Weights of a small transformer language model: no position embeddings, a variant of Adam for these matrices.
Each number is 128 + 24 x the weight over its row's rms, rounded and kept within 0 to 255. Layers, rows and columns count from 0. Numbers have three digits each. The size before them is the row's rms in percent of the matrix's.

# layer 3 attention query, 128x128, rms 0.13, rows 0-21, columns 0-63
054:124116118125150130116135159105112106120161121152097149128107141165133118096129118114115099165147116140139134137113110118081145121130136111105145144106147128097174159129159122144151155159114112
024:115117145150149136122095105141142100133172167136101118168138129132110100128118091108124119111133119173128136133129179138161120166138122129073111141120084149124148126088095126154147139085110099
102:115109119141157136116147088124133108165126136135124054093141142092118141106129097117106152156092121107139135153168148121124125147129161092081102088124110138143100132116157130109153102103135101
099:153124110173102109154138140141128119084120158115140125118097144117144123141114132163126109120150130154135166087152127169103140080133147175155165133122102125148130107106084126153128128153099142
099:128139115084121127104092150157175099101168086120142171146124100152091099109150129088118130108120129128119121124112130133120116146129126080136150110132132105184124163142144177132129131087104114
093:154099120123127146043113124118109110128157099147100146101121129112102113128130126124119119186108126127078116146126118118104141132144109124067105085150152128157121135140113134127111114107110176
106:169127127074139173111166117149130132147114114160146128148143155142129072120122127157115090166170154063163149139164073114105139146194158159106149150133146150121104119105093116131136119143135155
112:125123125181154113125147099149090173139104116124155103155126157174146158165153181125117159125145127096101153129112119121144107172154096124105106145173128137108127138092124143131110105132123159
098:151156142143137119099119086129138111136131156120137139131076102153173083137160125111100135121152142168157136103151135149130135141091132108145147125073171127116196167143089116115119129083103158
107:146118132128116131138100130140135135115119121108128139141154152118097126143154159169124132145104130106139108144165129135128097161122125102075134099228129118158092108105138122131101124088109121
113:138087116112138141141099139148125101161095100146152126158152141114101154140176151142091112148134140110140116109126168118126117122139148139176221122106126142138131109123110139126125096129103130
100:101124131103155111148126099119137169155137141113105103155151145098131190131133167103130131126115142060121131086124127111151103162115101123126077090106123139114122119117126132106139121090108137
045:122113139135133148092125121155147104141106121123137108123125108087111123121125099172148158136117126121151102182161178135162097131116108112081097109136125182157115109129122142122122108127121097
034:103098117135126143161183137155127118133069087113125103128136141121113146128177150174121167153110121132091104135143129114113137112110129140113124118105146125163164097142124111081151101154189166
125:141159106139155140111150101104175132134118161128136096074122149144140157106154134145106140118104148148121100117137152136109125104137161141105145134139163104119117140153126121115107161130147160
109:128140127134113118151100159120134122121102109134109159099146131086112127173157139152147142140097141168116094123129134166139125092095127119136154109163143141156172108147123127124097163130169180
094:156143130150141130142155094157154137142106132092161090168120128166147104159137135192120159103146137121140114102149132133149118148151129178115165165155127103152152140110108138127125130118157135
090:159139124100138155112141127121155126104174110149168133127139124151118137128106145163128110148121163117117141135125097115097150103145144150141170150174133157124093133128130147158128185170119196
123:148132132164138160121158122120071122137131106143098129133137135141118131156098112122113167154157144116143154147115132154168136150096176116096136139142130173129134120097116102173120093127114129
098:126136122098112155122135103145185134163143137147159125146123122112137102106119109090118114161116193073142128132141109116142173128143139167117135116071123128101125128149142140118118139082120107
083:101135139140090115081085115129091132109123146103134133085121132124135111142128110139134146107147104163138130161110120136119141137105102117141150100136107173111123101130142136161101117102076116
113:147150128121164140113143098106145159122144154126136108120142131134129155080090091148128136103137130115140126151145090107121174107073164134093149193055163146107140152134156084123121130103135107
# layer 3 attention key, 128x128, rms 0.127, rows 0-20, columns 0-63
050:169143137144140129143094096117152106083117119122149120129145117129108120171107114064136142122110098108147134121111145154114119112130115083130100121133145122141074128128100141159104103130136196
030:131119133120125138137135111101148115121103101118147132101121127092104147113135135108137120145105078095169158170130146107107134097139136063081124087088138145138112113151129123118079137150121092
080:110121114113142119158106109131110146152116138129109126142165174131149164105126109162121119129134123121098139132104133086146121110147128130108131143152101088105138080156089132077118132069068089
129:123115153138091148175119140176126144122079145137151117091105136122128101117165123146128115118182129143140078126155152137116151116125159158195124167086136158146119158113131128162131132139084139
119:145082115105123141092105125110129092134162097121159128135146111124093116155152129173129167128087163143129134114093121119158116101163101081170113102104129116159129150119111128130080106104132153
119:124124111115136142082111096139090122121140072125142115160107104155134111144089171138147152124118156113109112142072082100120121126148132093131143098111149143126097143119131130132100163153136172
123:129140150134164152149138085104118120118129126153136124122131140152141065128098126163148176145134132108118103138115091098114157106103158185142103131114142127116084141092093123130163139149114170
101:113129103113108143117125133140125148142143135141096119141135143141181162132119149134112088120125124131134137095140132129083137111094092161141151163149150107098112139124152138155175120130137146
126:128133136140114117144136092125176123114105125135115100122109123111110108156141154117103118119151130115156111141127139168131136148136123152145118121084150163124167151146118098113117084126133185
130:113113141148090137108137125138110107114150110124145126120173128109119145106120097164136120085137146149151114133127084130142131117146114130100152135111129117151144118136158112089133171124087106
129:140084134109144116173090108086141092111073105182121109154127163122149133116164108143109111118164141163118132121122127137138132095163151120161102157117156132145124123122099118164114086100144135
113:112092121096106118138164116104140156133146123143126117162120148121129175126132116150141093134121114118102139154115113105134071149148109115157135109123159097100118109162160123107114111060148085
046:094106123113134116154128145102105129156113132112084150122156146136110127130128075139095136137131158129105140145125119089151148104166146131083162112124083148127147138119128136123122175087130105
039:135141124132188083141077126121125142161127146134126096169111128116119123101114120107131092136138120110124149147107140112163091145141149121151146135157123105127135152082144131140108115124094090
135:139131116108127103147130140168155137156090161119164122136110133108185178149148084129100144113141141149113110106153144160116146099118149146146129174137156123150133160157164120123152130141109116
092:154150146127103159123101156154131107096120103129143136165097105143127117140154116110116105099139139171148096118143150194155126123135173121101166143123127192154130130142142109134100135155143136
091:130151124141157144140149172153185141131109156114145126078113139113147128108162096160102086137188124153151129141160129135132159088092146161130125179137140146120146124124143115092161133136099104
116:143150145094137146119125085149096106123107124139158197117137120138133128122115137142111155136125153129116096122132082112118152115097133155131136123113121115155096157124122138098108116140106184
118:125115136162129130137134115133115098113098070124104112137119104136085121136108115150080111109164116118157126156117121148141194122116179143079137147092101127112111119144104129139123179134110131
113:125102105087131152174160106097136125157144126149151136132146090085145092162157109163117157142139177148121147131109103088177092129092119137140109099110104148152121121111139126111097116110121107
076:114078106137107145136093118147088149110142136114140143121101066104121119117111160092109105132117104125147131131127126135134171105125071130115125124109106132146154114121158123178102136105128126